Weights of a small GPT-style language model, trained from scratch on English Wikipedia.
Architecture: LayerNorm before each block, learned positions, biases.
Each number is 128 + 24 x the weight over its row's rms, rounded and kept within 0 to 255. Layers, rows and columns count from 0. Numbers have three digits each. The size before them is the row's rms in percent of the matrix's.

# layer 6 attention output (transposed), 576x576, rms 0.0956, rows 430-447, columns 192-383
090:151130119137110120161167145161088134158152141117092132132125137125138132144116111113119131142141087085134124112098122147137165150120088111133140136171124139143157129145088109134081149139133088080134088108154148102139126103151138123142151092081159124101119152111106119117147115129161139135153106150103102140123136144145158098173083114171128101104149146135102087120120063135082121111108152160110126137137142150142126178141168099134101114155152069120110104150149140133140166165164067103122146103110109153112131107161113141115113150163124118118156195132163193204181162138125153116
098:112129153127127184069125150096141129147086133122122128144081113147116116162144137153139178067171093136116139099159129112115153104141141134168123120143126117138130138130155088170117094150183150084105104077155146113096111121155147134160122135139156139126126151125127144144151078129126134115097157121153121097127166104155146150122138112147141117105147109129148127157148142154151160083137148107095124129148159139135111150142109158132114211153138096108124088134148143153126157097109190094088133117133120120197129126134110104123188116167144081159126110125097145149136127129084148145
088:122147076109107122158142131128158104154110075153115110154118130165119131159134102151135097128130198104141120140150107145166127099144133143154090115131086113143106124130151142164123139084151123174143137168159138161101095106120105171144108134123132148091130113139124125155145151142104128161128113144120136156109150135156146126140145119129162128123128144088103135125123157097173098108120138111149126134139158144126139146155129109102139126152130165117157121120102106194120184137152149134105137162149157191187136114130153131159131121131125113102145136155110139129160137140117114128
090:110159139118074088165141100139191111106096153113103130183101134123113101179170104110097148174081090133187094185109124139138096110123104127138105107145128136117144070124120112155158115111137121145167090148116142105131136168131114114117152116137083094162140105139122165162138145147129133108146133117124111121110149132126134123095124137132120097134166157152139133132117167133170134119148108150126172140148112115127139161120117110154109106130101121131154176128073112163164137096157157115136123133144120127110157146143121147128110047138098120103136083117155141150087085109117139116
087:126123119141148130181148124129162113150130137118179136127094113132100145141120109151129159113163073100154060132165112103147101138096159157128162155162108105162135135135153098141111131100105140115138082150102098086130142080137215097125102105121174117086133162161162114078128136095133135103165127148151110082124116127166122074129093155093136089075157102159129113129169156204117107130164089157128115170162118129089119149169117186131131141123162171136124116105179122116123184147119140134137129145118159133151142176159101125107131156124128145159118084107128147110136126111150127095
092:150170156106120146138135157106149128153126120158111158122117121116139125148147133147126140146152099120104140137116097127132133148086134126114124140133107147101119137134117107100113146110138126106094097153102149139153162121148108166126117134122095125095131145124132118137118144119099159098118114123102115084145143108130152173102120132154133084171148158076142135118141135127125158103111137127111110129148138087161102131130148159138092128143154135138142115131166149124094139122147152165079106156113130131100123123119162124103142077146132131144098113111145127149090123127173176085
093:131104142127126139080119141145133169094099088173179117181133108182116135121123134124130110129108126106115107140131172140141140117102139122149108173158143126146114157115104142098139122149085120136136110136110120151093138165181135109127099093117166146095098126141121122089132158140159139164156125090170163167124131082142097113088119091123121128123116079125120142169126127141096164161134175102139157172122077151167110150069127085094114100159169166111109115161131086107130130141136104163110085144125136152120164108117153137147153120140115114157121143130159146118104119134164130106
086:109137122172152131120175183132108115097151112116135126128110107140165125161132093119135132103125162130121158140129147121140122135100144113110135112110136138103117124143086108179084146161109158201106115142134145167109108076113117131132129122126130107129107154116133121100086154086133111154110057106129139118163123149113131136100123153124147139137163080118108126128133145147136170092175129153139095102138122138136115126097101146185119144094144129131081152174151143116118149120122131131158124142108114147112111113161129120121086110151122179094119136104137133153185136087111141160
084:140135130107142130122088084126117146122093110112133145122123142127163081132110116143129114113090127111128123161104134154146115113120141145071120115112122116143150089133162070131153146103118130098181126148067136127095164067133142133114135114114101157124096115111130163151073126144127136143120138141141138149131130139144198121153103187105150123102163116201105092108157118102152132111122159141115155135156120109134120115122103127157106162156106132115154147110145099083128176148157128125154128146119142116095139170095151101101154125108095130153164130108134120078090134134104130099
091:130181119156128169130088111176125136122170136138100127113090119136167101134143153099112147117126131087146159160121136151146121119139104141181115161115127072133145146134142110151113170147152163172131144133089130080148134167121117133153116108106085134140061109107121122159120155160125138097121133136096082125100115097075149140125117110163144127101157114096129126147126146120100137106117156139144129101113175106097141118129123121157130156078119170137092097156112145151113130165111192121152115110097133093129157167114142097131083154122127136128156113170120098108107141103101090128
084:119115070113104115154114136159124108132128119101111125164117161152126081135128126164155122165151139139112124146164146126104079115127114152111130131104127135107162128095120193102136149153128136154109165108065129147169113138145136138139129119155117119127148155141106134152155093120115171104135163169133091100125129093143148117166139150148135168112126125118129122093128169128058126120113123136117127102127101129088115139140153122110109146104123138144140132146098132097117161120118138132167142124130125150108161120129141096099133166132123162129119133128133119124115113129113118155
091:131160129082176106146101133118160157157117137156155169147134125150085161121138124132104126152150158099194099107134121144119115124143150132169116130109123159086156186110155124170113177137104144150114171133100140129161154152111136136119129101107142119129122137133132144108097137125144141150103153170168103122140099145095113119083123171149133142104133145189135146152096099157138119120140151109114148127093098112122128107108131165147149132091111145125130113114122115116160166115130150077133117155125118169102108095143121099129140131093133149203149089119141122110122110132114162174
090:143117113112122093071136127164127129147195140128104109142146150116116147150108146105178100131143118127111124126156135141107154112170125129085138118129123152111121150097144116086132130112162116105076105135061118164126146157141090158106102168109153135124103119084138096128064119106093134114152148127139117148093098159157111140194139096132156119151115108164158183107163121098138111125138129112161147167125138138115162138141119089109136099108130124137160100148125076156128107106129151136123119158109140164123094161116143140131081116140167121091138150159117147138152107143163152140
094:124138175121140139119169106110142130119097140146094147120098116084084136152216096129092098168091148158154146131151151125104116143139128118121110122127194127149167099089159139138125152097087158167118147141152123155160121124164065087144157133150113136134088122137092165102154176119141142145153143097127166178105092121112105143147111115082100107066096120138126133102134107121131172134065151091116143102135128156162061119147115112111160127152140132164126152138136095127130113116119119116102141165150130134116130111163112090135163123154136109103188067123104148110106088128125129087
093:141132142094114102120087138102128131132120084119108127118129113108136156162162153107149134104145156163116180115105117131115119131114142071124044105151092119176070144136112092115153132124071134086153128129131162105124096159096098129148086127121117125093131111118132151154124083112149155107134145157113159129133117160102099141105178123083098143139110132132131120134097166142137120139091123105089107119167093145103117101163147111154198156094143164138146137099123136104160137118165147118116128129108135121119121128131108158102138170118105114134139129104084113145155159137111161091
091:092124159094154135147146163129090083136137115128119108115136070133100102114121129167136156151145123116131119114099114125150160122130091121114135098103151126083129072108118133120122138120123164167110114126124160107124152096096155121149180145109132124107068074132135132094140137128123144125103151141126113121154120172141123130104118163150110118115130128178133157131172118128136128100120175161146103127161130118173130143133120115171133197144162128140109110158113132123132114107108135138104170120108142128138122133143043126136142116141113148152120125136098147128131117120156096107
092:124151128119142138130105154123155187167080115111129135195130152125151135133177174177180126099157141108139124141139116138145140172136076136101109120149146132115100173117158155095084113128129130128132126099131105180116155152130102127134133123138091172124123132118088118115091120128155143097159192151107117136111135131118113149132120101119095116128058117144100104104143097138114115091100158098105114121133127132151178124145152135111147152061140094152144150128149151132111084119123150131142120139143119132152169100137105154145153189110097126119117132143131148084122164139116164145
089:100125090150149094109156098122152125116139126110161130150141099134132065154103133069136128135144130150167134146131140113136130130181147098109114139102146132171121117094139145080091140119123126122085130103152141140112143115163108099149126079134136159107149119154143154168138121139114098121143066133141145128076118124157134129126117148124161171154120141131140068126134132158120114150111125106137094118133195134100124136135151092100135148163150152154086122116094130109134107094138159145126179156130084112125132130121134097124110118143104085102151119130086078135152083114151099131
# layer 6 attention value, 576x576, rms 0.108, rows 431-447, columns 192-383
116:141169145153131145129125147152140095147110132137129131124127142172141122078139129122161129152134135145144152145124127127130152125119198196119096139110073105133101146120162107137139135141117100154153082143115121110113127147119155146129105140096193126135124131155153135153126133107121150126139135137099164147111127140124121131177117143132116105153161105118130105131134131162160070144143143122118097097100168159120098112120142139138099128122161147146139140163094191147118130118116112134149175120114153124116169138137103155131165088114153138117149144126112117102158122133179113103
104:162148108120106137125143133109115117169124099114131150144103087097124061145147121093105143119138140134156102130132135091108159106131109098122130123140155133116088149126151132140124169155097132096123118119110136084152093139176113135149131161129089135112100147152164107100130099122185099132136125135143097076114106127105097122137115134106136157131121165128148144129128132124117123141102100183127142141148149111098114175107102105103135129112111139114149128161133084094191055133111110120149091103080110109136097085126116138102103138106130088137153117096111119097163143104154131148
109:109191109138185109149132097155130174169107083127119125111111104137139178155116131124150156151095109139142119097143097136133094157144095119120153149093117142127115123132087121175138124131159130082123121129157128155171137145099120137153146138129135094118154102183120101128143151165138136110142157145085154118108115152126175109148092155107121148183165122150124152114114141134127154144150147154120115179162101126150158112151148125133109128176159138139162147132145120110164135165140069136138106150155122163147152109129104127180092135126137172120153149132158154127097161160141138136
099:102129143105104115113172123132164144093126106066083106122115139124112130101129126130145147101066123138081132125117141089076125095151160128092116093147120120096089141126163076128098105161100094155105112105139140124098150164130131135138097142158138142104129174131110135146147162092125140126155123150145127097162131135103102100115120144141086132148155191126172142127121172138051126147138148148144161139093132129128114141134119128097113104096096133137132120145125093144106100146129104094087145109148129102111142119123177121099138142095101140166119091099084142127130136072101140101
108:099139091115116074148111088119141096128109145113126139138125159096105138100116132128112093142095139158127164126083147125155132116116094130098083167101154100197083137117112098058138110138141111102074156115111124100105120172129118104133123136139147162059118136138141091137127103110138115127136131111097178173166113140154098126153126109095163130093149090145110143117137159102125144118122140124145106160128186108160182082132077098099170102171087111138116123105116073097169138139135081115122133113131119106095150138089141168085115129152134132090139101080142102137164134139139131130
103:097118150122100132163112112093108124139138106120131104129120177119144146147125148119089152147136174143113166125139108089104142099173144079195173139113133111065110119102161151100150163153150157108105136092120145132131150134136118145170116134094078140106137109121116141108127102124119127089141142130190157121140138144125135141138123151148160114125114134144114104116151153094135176131089125142153166098132133146141113128142152137131153125110116159135140148142129115144135152159143168129145088121160102155181096107141165115152113141130118082088130103133131086116108067147094119141
094:110139154088125137139173122135135124159110113116128110116083119171109116120138190125142130108183125138157108160092130090140101203107131112135123097155136122128149164117113104123079095101129120149154077108104107126132137097114120175131088120151180142138101125130121117143153107120111112094134101132119170078153119123144111127133115130127143093116149130075152115167131113096147128109162136089111092139117162141153129117093124151113144129089173109113104132113142106155068175119201153059145152110137142120140176148122119123139134102122143129162125164127112143109113127108115076159
091:099113084126141132131102131122142144108116158138101151125159133088124137161127143107095140174089148144128134143109132131162098128128130124136127139136092129174117141111157135085123098118115167131113150063090152118106137101127149136173136112136145115105157121112095169080198108101101158156109146137126128166133109109126116131150141121161133116150183145151127129119093095106132188116170117123151100145136097167109099131150115143113120133113151191114127153125114150158104117073143089125127154145121120123156110124097086109121118100104154119139139104134146106140140156120134112079
100:087130106098093156108131093105122107120124128175128128144165146087131116133135134110073116097128171108124145141121128135126157136069125153181139112112153121125092130093142105112148147115119122142103137112168116116093156126183145127193111112155119112119120116135105145089100108151097152150086145109108159122149129155171124120149106108128148163139146104118101128128107101113101141082160079144083146118149091167108128130121131120132110098055146128141073092087101093136092124141114100116133097110182168097186094152130071107131168130080069113104099134118127130114135142165081148075
095:154140116142176139127115130146106149102156102132192115133160137132138134112131153115105151177134160138128194120097113121141118150140086130125137086108148139167141145151094126127118149095122115114141100095083127167149119111118136110133137137101124127109138158112101136152164140166102123160132103104149141100110117128128151129085115158069122152115126158116127107113141104095132106105143121119140137144116113169167102187109067158130080115124115135123094150129111111120122163135151146131118150138102133115116098127203135132134119129126135154118108136128187153084089159125097130114
099:107128128130143119135176112172125106132150161122147120136112121127166144115104111140107122101143190120097131120129149092151143140093113080153151137131142134074109148161092162134131106104170157121139093078088181141108105168147149100127156170105081119101144114113124132108133121162129078141109122117123148126118175131138118138096133153086108146154134129126126106134129161146094106123120131122145137143139126120128142132148101141126088141152098079128150183160161098104123126125152114112082110102166136120123129097130138119138136077120124086123141109130085100134137145114126078121
103:176120178157044130110183133064123123108138132097137171134171132109119109094161112132136113104080107115127133107102118104115172107142138121105112142103159095105149148165143089152128152132157133137128156170117139111107054162115094106128140091126140124116132095153055102135133121126133126156127124145093117137111171123148081145134157111081128128095081104193174119115102130146098152138096172107174162109109126112105119105132171110112120116129118124113100160158102092115139126177085140148144075151156157164103151107121118157126146107111139168092101125126118133107150135145161079172
110:083149118138119134141108147090115125141113175155143128156113112140107176127120097179143129145114122091117125113143143141129097151131116141158161179087122146154112136114107159155139160121129130129130129108124126142133111096185168142153118121109127157105138123134117185070149141109140141106165133121129130110076128158126144151150129126169115167115159119137140116145131128097153156104131145105170154122150125079141159132137099128127138175137169143126110133163130142102146138117117114113114144140128134126107129114115111111159086163126125098141140116130112112104151134143101168131
102:145166123113161104128139121172115142069128134132170115112113113132109071142160099116110099135157163159141133164125131138125143105080122080150098154125154144121129148151110157100101138139119126124111113126159133113139128157158154131138146154182134138123142167097077135099117091148133097150173102130156158136117127130106150121114116110108136154131112181103144096133139081161181117144122142124116137154157112121127126135147134143147105165139106135124126114128122098150140149138122144167138084143140124118132163135190144108154127116185111117092088134070157120123115138112136137137
100:128159153122105122185117128122125121155097152153132119105144098101123141129113105115183143151165176125109129145134146156154129105140132138150159118097099112163089098170109127104168137138115104123122132134123139141128107079097113134133110112113153145140121143130163123131093127116125100159161083129116112160153132102103168189154129122148110176100128126127096187123175126119107138110159146166126175127186133086124119163088145142129157131105141153165140080119115145131128086149126109131166150145085131087089115107150176104124096181119138097140122075156118149141124120092133127135
103:108081095152098151116132121118148115108125155138129085132131108094124130133120167144158135113134162139094102151127145128075133133135136089145120192117128124116091128126143095123159183141128134136114118150099140140142120161167119119154130159144128101077131149119122166122102123103135147149107138117157140129152110130100166130128150102126138112138163083115213119165106149153140139114112146107156135098146094128125126111169130115113120083109161152084120145144124156102164135144118133128087082148114159124140081109131101118146127158079141122125139090100163138119156111113094117150
096:129140128110091171146141151091127149108111110152095098136119127109156101135129155115100117118129109104154138109122145118114164147124144086154164129150118147138109145167121146111111130106135154130104100134131152112118151064144109167133110176147158108171127102119118140101117130102124121134134127096113098092161129107124145130122090100128129116139125103129156147139166152124151090131149163121150112111105135162129110118122106127077107150113152131113132114117106127136130176140125157119110152113103132139121172157100094162098169121100131133108119170112108121119147129153097190111
# layer 6 attention query, 576x576, rms 0.0974, rows 448-466, columns 192-383
098:145114144120091150110137111139125120147125163131134138087109133147102142111103068116114097145152121101071130109153124091110120132089165142140102110097139141125128125123128132193169084128144121123132135140115119072147099123142106091115098103113111080130122118160119143090090162088139119127156081136155106121115118125182120107144143110109111116130132103144150120151090135149105137130112116177095141104149133166153162120118121148139138095152133152111111185097155130099150129142148114070157128142142114148138140100114109130128118125118116116083163116163117137136109152131101152157
105:131145122133123135117132113149115155136124164129148104090109116079129114151127118152126152098157128131112123161175151105118102125080095133096119124137149132134090112170139124100152142150157123087141123104142136117140137172117138156151084143124126165082095131169103097169140116118091138141089120114095088122144109107098122102129118090115121125114113097110084110091117097121107128124105116108101137116156098121158146107109131112112147168133110137177111122150167122148130100120166123119107138135176115128070122139147113164160126128145120154104143150173124133128109157129135123140
105:119126093080108127130140118128120134125126129155146094082121103149136140126137134152123122141160084151096133155183129145117106083114137116139089135090104136142148170125118131152141116172173076104165078110125149119136072136099110100122101154119101149152089102077118110146109175094121134101138155124164135117159144141135113110127119149133127166131150119131146146146127167119119086111111157155111151141116142126178130116095103175109141129107151138146124109155133146142136120138101143056106148131162140145152127151107142068116119101129103121148154128160128087146094139103104122174
100:107120095145191132158128119136116145118138184154145154121144116080138180133114082109131178114129172133110153117103094189142167143102167127159142119156152142157146136126091087156146104117134129108147111119129158110110069149143170116115078156116098133123120143174100117154090131121169129099114145145127131125083124107081074098089114145080168099134163126119111142139127121118102169157127137117101140120140103145106135143084138074111107128150090127116153117102135123119106139117101143116125120142107175141174099084127189156117098131083126138127118122114182107173139115144145133125
103:145165155135140099146103109137120118133148140102139079136137130123147087146094114144110131151112198077117125159096132163134158147143147153161099098126129175093115130142083112150171109122106164148156176137109123124108142138128167131128118111146134150121173160105125141118096116118155098161120105116118099109110156150168131094154089106145122097160117109131120129116134137141102129144141117137121158119109166108125143150137175130132090158129118102128165144149103106164103103126197121086129122129106147119121149130180135092114141110125164159133139163129083152164131170107126139112
107:122062128141076144118143149077113077133112121134086089124166111101101096162145099151118116119131145126098104168142104117119121150134133111109158129119092169124117117149155137124128112091115124152130140112118131105128115162102113138095146128141113126156078133117153132056119118105164137177113136167114131102154128188080140149171102135138166093149107118095117156097147161164135139150120106166069136151133159144144148151092108149117053122136086125144134119145104138149086113106096131117140105121162085133136114117126108078104144119081136112058135157105133122124135122099091114166
103:095164152127147118120106157097158112133116141114115135145108137111109134145150096106108110149118174112131144143058125123133151095128127108101136126143136140166131117160098125142118128139157127121126146103108050119081118061134143154088129131144147109136111140127130145120101117119122146136164134122169121160145174118155164104103169107114146125105153137112101139146170105131124123085095155170149160121093129084135140071167161137165170122164169129106159101102134120119110163112117148120116113123128145137098124118113120146140096134111104168166149112082180165092129148101161144109
101:106113132119141102121082110148141142144114123101164102108169151127072126129145151124150154121139143134155112150121176102153102137107099140151160122150137090142105103135134126092138135121136126115138111118136160112122123110167156088135134092116095126113075123130124099110144146110096174097126099189099098124128109092143141142106151144129111133100123146172145140129165070166152121115132107168149130152121075126122159091136090140112133105098162128144137099085109143132159133094123107112143143131090104082113147080128129117147102159134098147182138138144119096130130130148110120131
099:112105142154177125122121129136140118149158083110096104146147175123121152139114111094130122145078137162098117104104121133107150125084137111127067144139117152129103118118132140158096136120134156190132110111136141145112102178122097082132139133124154157200151141179148160149164152112136154124160124148113135114144110139145156134128104112119134111107129135104126121138127133112131110145071147107172142109141159138124153094135124124055177146121161072139125149129151107151123081123153141098123142141139107136141118119133157121111133120138103108146145190067121088156104139152128139098
103:114133136124152094105146136149103094140136128115123167160102155133101126133120133135115113155090134096136106141121153131149105135095117133139082120104113128122150081143125083139141165132136124106162104135136108148091119101088124142154125101120174087144094143126135100116158160146127149058163091100108068138164138100133091124129146131079118119150147128140144149161164109121099172107115119061153092107147135180132151137143102144117117152106135162151134135149095113156162134112129168166105106124119144073137105144119170142118125123103082104112101120122142069128146087089071137116
108:140140090144096140136160075108142151129150094102151112106184146105107181152116098157150114147121145154090118154141111137190125105172170159152088120143152086102168145092151137075092114093118122134112113151176120102137119145111139128113171139095145139160140114093110135128110159119117098101117108126174132113129188153124174120147140122136086161135108111143087170136133105107169133131157171126138095128126163128129123172148122098131112152142103156117116149139159149154136169147106103149088134131167121164085127141127126149085119116082112152073148152123142126088147090108156126142
109:115143160142164098103136141116139144134129111134096124081154144157162120064141146110121139107155105133113123072130149138091166163081087125120143108154115111111101140132136115173120120123162138146096117119133126099087103101126162180145121109154120121094119149088144107111110123078161108130090146167141174148198146152127118148111157142092126134169170153117098155063128157142124143101166116136133124115132145155152115149104154121118147154107109124164074150130136123104158108155128144147091115104096090157154115124129091150105107143078110092138149104109126125150129106132132118136
108:113133090146113144131124120134164112152147138124127117148132116130103125144135112111170170131140177163170104140143153150128119154143138143079123114109169118130130150097130116137097122114105148092125113135160106118172130159176121140127132151101142134109142075119118108167124167127127114123130132128132152169145143121115128133162133128125109062088139141165156116124153101093086132115153104161117136101121166123134094136111094100142137164126143096097133125131127120118131076135094109120153092149114126155093090138125130134115126106133091173137146086135115125128155105143131083137
104:126189105125164175148118107126105132130152145136086173107116106151140161118110112085140109089129128123100155144110154108129142134165153138125140135121116059115114101076110111120123131109153121122086143167143116094134128147166140156112123161134166163147149088126126093158112116116089137112140116122141137135133162108076080156125132135150082185090152141139121149114107169121120112138136124139140145110095165092162147111117124125092143127116152160116123118162123111156148086161160148139117116129137117124118110103158102115132121124142112158147118111086093190117139129123094124143
102:138148122140153134132125088095138111123092134140118184129082137150116138094143111167127118122139166107153175113112146111105141115110127123097112091061124141171121151110113125123156110118188103149119088137121126141164173102129105118126100101115109126118141132152147142146144149148110112151133129134161120184173113153152123102151125148092142152168128138140127128107133077119142102120149155145134161139135115158174121137168114134097139124144132146100209147138139152101089165146094112133092107152170136156098123130088120069092117097135124152128130128109163155164119173166153120122
104:090128120132145159125189180162131128122169121139143127148141134132128140117154079077096098137129152122137084141129133179109082124134100140145109135135129145099148124130110162133133132140120096161137103116115107108131161142223145152155108117155112144127133157119113121105142177138122091160187150111138140119130171161113115114106102163125140139126142163176158089159150107120157129127112110110148120132143152115136136148092180127121151137145117163136124158117134124161140162156128136139154149085161137101127097109174129114108176145171132132198153105149134131149112159123185117097
105:104112116102124153070093150120152141148101109132103152105131129158157140133125126120156125138153155120085128136130163114150142126100156109130104150123118117146090143125127142112135124143139124108098182128137118128122106105094115140126112115080103118106137116142102189159121162115161100129163160163137163137126166090100128145101113127153119115163156123090114141172162149074141152151092117103120086133105137111118150127164153146109110101123143167151149129124089101123136135110112178132139131132117138105121106156119091086132111116116111173117148167113133154168134109105079141166
107:131119160111095154122100068108149104123124091107072128137129125151118110144118102067126116155146146124151123104168129146148143127140107130083108137159149143083093115169094112118127126092124168134152179133139141143113141067137112131138133140107138139105110111098136098150145129126148095135158163088141118130114111148188105113140144151128119152122097103126137125144157101128122142139133082137107144108135103142142164131090138144152150157096142120084118132115149091121115105086114137126095195184152108134139132160103137099106128128136121144144110129143122111129161108104185147124
103:099144140160131132099138134121108116140124146127135069078112134160111163080135142147102105140124149092104121138132141107124158133123148122107093084118105109135158146118139151076142140142134110130132105112087117097180128141117123160168132134139109113116103151087155125138148139152122144153106136133135082150170150114145123139099132077174099125158131079113101107116155153104123113123113077071150122093176152129124176158124117094122118119129101134148147125099165130128112083104123130172128078152174128112109132121098147187122139100131136144180088146101110135130112148133149082135
# layer 6 attention key, 576x576, rms 0.0966, rows 448-466, columns 192-383
107:140162171094128128123132163126131122168118140101116171140137094134126101171118123118088091129166118060149125149148118107129126094118083124126146129124129138099130129118172116142153115153137136106138155139146081075131144137131105116127166109121126143105121100138173135121115161135107138103150097164113104154176146148143128148100149116135069129173161084100135147141137111140101146153161109141125104153104132126166143102109147112102146097145159108176114118118147141139126166143138158124159119096142103138113058120183134139159112148128120118069134102132139111110093131142107149123
108:130128185115131107114158102111094119117125134121091139110119154138118139119146153121078110113092159135117150123195152094095120122119091141061112123111079116121107131135129144120143136146150136151156129113096139129128113158149142173115115095054108167115113163154096092130154124103140149149132133123114117151131076129130133112146122075126107126117112148174085101082110128110125138182094083150123157148078144135094122141117102133133127115097077124162100109159168123093117125160109137120158110139132119159102115132128140158145115113151133127115151150148089120115129152094138123155
108:161183110114134154090148102110162134110100108097128089092111131112150142083146162107135093146084118130100127119109094133155139093118112165128126097113161141148148132136076114113155156187150122093157140096092138119160109127101136099121133118173120122158101114098141089124112127122092170136093146118136143129167139149115145086141132119112129136096101130153148158142163104165085078092127113153142135099141119151191182133148135129100122174129136138149092118133133162098101115142139147111147121167136119136119137119112118117111132082115114100184143175141109104122118141118143165156
103:134115095166123124149146153111129166121155122152135128111159155086129104109167133099129122121158152102153117185123121139155156127141147147126135148182136108131142183125125115132140125138130135134158164108114142161134163130155162163119103102094094117128140144166120107094145113132120145156135139155108105118116140125093149089129156141127124092083109121092169130153104147099184137175047158112144140124146115075158116141123132130119161128113128165145109126117167112138124170143123126135123122101116166125099118108182096149109122108113116144130139095109156118090179147128167098145
112:146115146124129131177158109092142127146127136141095112128145118103120081113083107109132113101131137074091152170092144170111104193135136145114136132113094121078130096125164160176168100114125124125080151133102117113146070158145151103106145138118132125137092141121155158126130087088145170142159116142114145119064128204128120097153127094152146089111137127150108155118173120115129166129159130117154175142092138102117147141132135123095141126149124114140112142162122129092127137144180127129124153120142132136150141106108124078111116155114170127129115169115105119125140094167122132113
109:152096135140106115137102108147087120122127147135169125089104174151116125124124061165155144132159143091091101155161116111124120144125155122129104163166141144181075173112140114119128147132160106114115150159156123101097116150073130139092169086133098145182092077094121100135118128092122115120117136168154137116108116120144163132157096096130122103129144150116106140107103120109136121121117107143098160141151123122157099116105078134138085149157119097137157134125142112148095101162139087149105125119123116101144173136152135140149125090100181144108146146127162134110077120131073108117
111:134160158141157125101089204080115136119125114133138108143102139091131160153104142127101140159097202130137135139045067073139120125123094127129100140149172142127098116143118101156159087120105169116146127096144098079112074133115133145122134170154121115121141148139163129117107092184135154119156167115131081143131129156111126149127195126135154119111098132089120130137158111104141121100083115166134112134096110107173133092107157087135146117161136103119133117133103114108090112098118130121141126147122160131131106139111139147144120148101109136119173156109058159132132113109160141086
109:103074136158143149154141123132140133119136139141148137101120109162098135128148145138103171156103154117148114137141139142139137128177136130097179138165106131108148124130125164124094132183127157160140105154125095085129101122123209145150134120152108126135126186144139132133135125096142147130139144168121130103095099138147112124089160101135084125117125127144133151131134149150168151105155074083120126134148077118123100112138128131172154122114133155117172134122090180100124122094137120140104146127128084106147138117123127138140101126156137132204153123081170125136148133114136148102
105:137125112147150155115147122128113094162145124097108107127127084125134142143134109111161132110173123084135108114166109108115135139103099169137100122139104121153096127075150116106138134145103131133136108071141169125138077141122097103141130097108092104124121141141123171134137119129138144162132113109124093121145113129123147123101125094110134169167126125143084143082131098106104143145065145108153164141105110140108095156161149107101140177163151125108149107111089127144121116115171109124119143135129109126115137106121110109146124150086081166136129194095110118121128148137141119144
110:072139111141134114125135123152136122122141153117124148159117130150117135143096123134183137119103094084121119137076145120134140131139125127178111113082119121117147077180124146142123159156198163128126101112140147134136113135112103159114138092115109141126140151120146111090121148103146124067166127077134102122177117092124109129154112115078114132122192129106104096122122129124143165115133117131136103147156124120076127144140116121126141075167094174141170140121121141127149163122135106141130100153137087127132076090162141129120144116125145097128115085132116117144112110103139102160
110:126119096113100070147132130110139165105130128095159097139126142126103153126100126116126137119127122144143119132143132106079133115128122155099121159163169088138122119070121140087089100069120129092152145152121134102111134139117144134113137165162120191131139173114123145147145131152116114148154128127124144113157140128094111146148140153124175153157100132072113158110130113110152102149150090147173102123128149135134160125109126097113132120131113142161126116131112057133158148112120122127165129132135132106124073131129150132149124118156113126147114133110145100090123118123144144130
109:110113169122149104130128134114141106151136084138130159126131127105133107094106118136134134102116109144142165075141123180103115140096092132125133146107132143097095134151131113142098112140136122145140128120120156124089126120121159128134126102134134159156112131108094149156109123105170142136092124127151094139117132136164142140109136169117116116143156137158127110127136111098095159117150115115146114148142127091093104087119152140180111114148134126121093176125147120120115127145158162124133133147061109109136084100109117118087093161094126167119099099145081129115084154133116137133
114:110141173129084145117107147102159099135135124178096107145099097104152161112141091095152177140072132133128117098153134141118118128144121149151151153129140131118156128100179099161121107132128128135144129112133123139096165143168147172114144130132117139098153106180129133159127150157165147101102080135102120177112151120130138111129103125129143102133121075117114104145114146155107118102162129096138125181117169116118101128158148102124171169114131084126142132128127157122148108103124100148152112152111124103119114122133147148120153133136087131152111101162129147169142123100147122147
110:134141091112151120104110106088105142092136140134159126129123075132099148128128126063114147129148083146080167076114126120133128119121117136133129158122120105121057100131130135157148107126179124123135140158146136127112122160161123116140149184146153121089171085126160141150150102097131130159161165094189125130085165148134119110103140163135127140123135105097155123138131160111139124126153119187193126171133107132139155113130135121137131131131137141097107130136146111193132109162138166158099102179106100141150170122177153124068104133118132114159143161133131133142146124116174117124
108:163172140147116116129120123117127140149127113144141135137105128137085150098132126123166135119145139099166141128130100088161140152113122153082133134107175151130102123128143109092156121123110128146142125151132157139147132098159124074140127134107150118151150118146169151111131129118162124134129155128161110146138132130121100116161114184176130090106132103099119106120101095149120124121135126142138143108125136130168074145120141089112117176178115104145143104120136155114120155085107086137149167127091137151115128110131138112128131109129089161148105118075140122113149137138148127105
113:127160177114117138098092172147117127131113136150112101141155190107154122097147124109125091147115155101135131121125145130149094160094113152128115183119112135137133140167111151136129149175110151178116104151142143090169122111158155113110129092119155100111136120133095107118076182140145145156160129090142164141150126112129156115132131152164138085120110167111126103069093125100151118122074131132159162146127156133112152136089159137168130113144142168105133169134116128124145154169132154086154136141152100104165122089116114152117106082107155138129111133148121135125104135120105118135
109:062101099100151120144121128102153113141089139135101106111141128137133169146135156110098120146117160133116117161160121133126146122119161120095156154099175145154123149127087158136071150098152122139116178152091124111150144096120103092134076101123099117163109114128100135164141155102147137093138177150091138113116138128105132147140099129104189137116116145123102141112146180111096137157155115121133114176125105087107128101145143172152154146153118138165139132125162103153134148115095141151104128126108165109161145105163157126164154188102101152159162132099090110144153120176119110133
114:100103110119132122145144113109142105153104158065097110123108118129113090123106103108165103074140133165096124082178118110129143150125113115073117110125123113091071103127113100137137127124145137140116171112138106132113128097113102125149099117133148145100141149129134121163091124156195144123131113051130099133136145149143108113121179128111150152155114123164154137091144131088120139145125122162088107128110128063124112124114130153115118164105106154092122117132136097123117125130139146154137182122134126151156118166081118133157186156114134095117116120104128127120165122129114139128
110:130148131123139141114125124112102136163140163148125119117132134131097178110093182123142123131148180114112099100160150128112145164113062110117107134152109097142151087106092105085141089076096127143135139105143132073098153143153119134146110100120129118094139102146121101128150101149122158145121153187131108133093150119123085131119137086150152085143142132148112144136131175137099138126102118082127119147137143120116135124125099114130081135127113109159131146090184099073121092174172138172106112151140153145164100096119111129084145138140080146167139131127102099132130129123119111128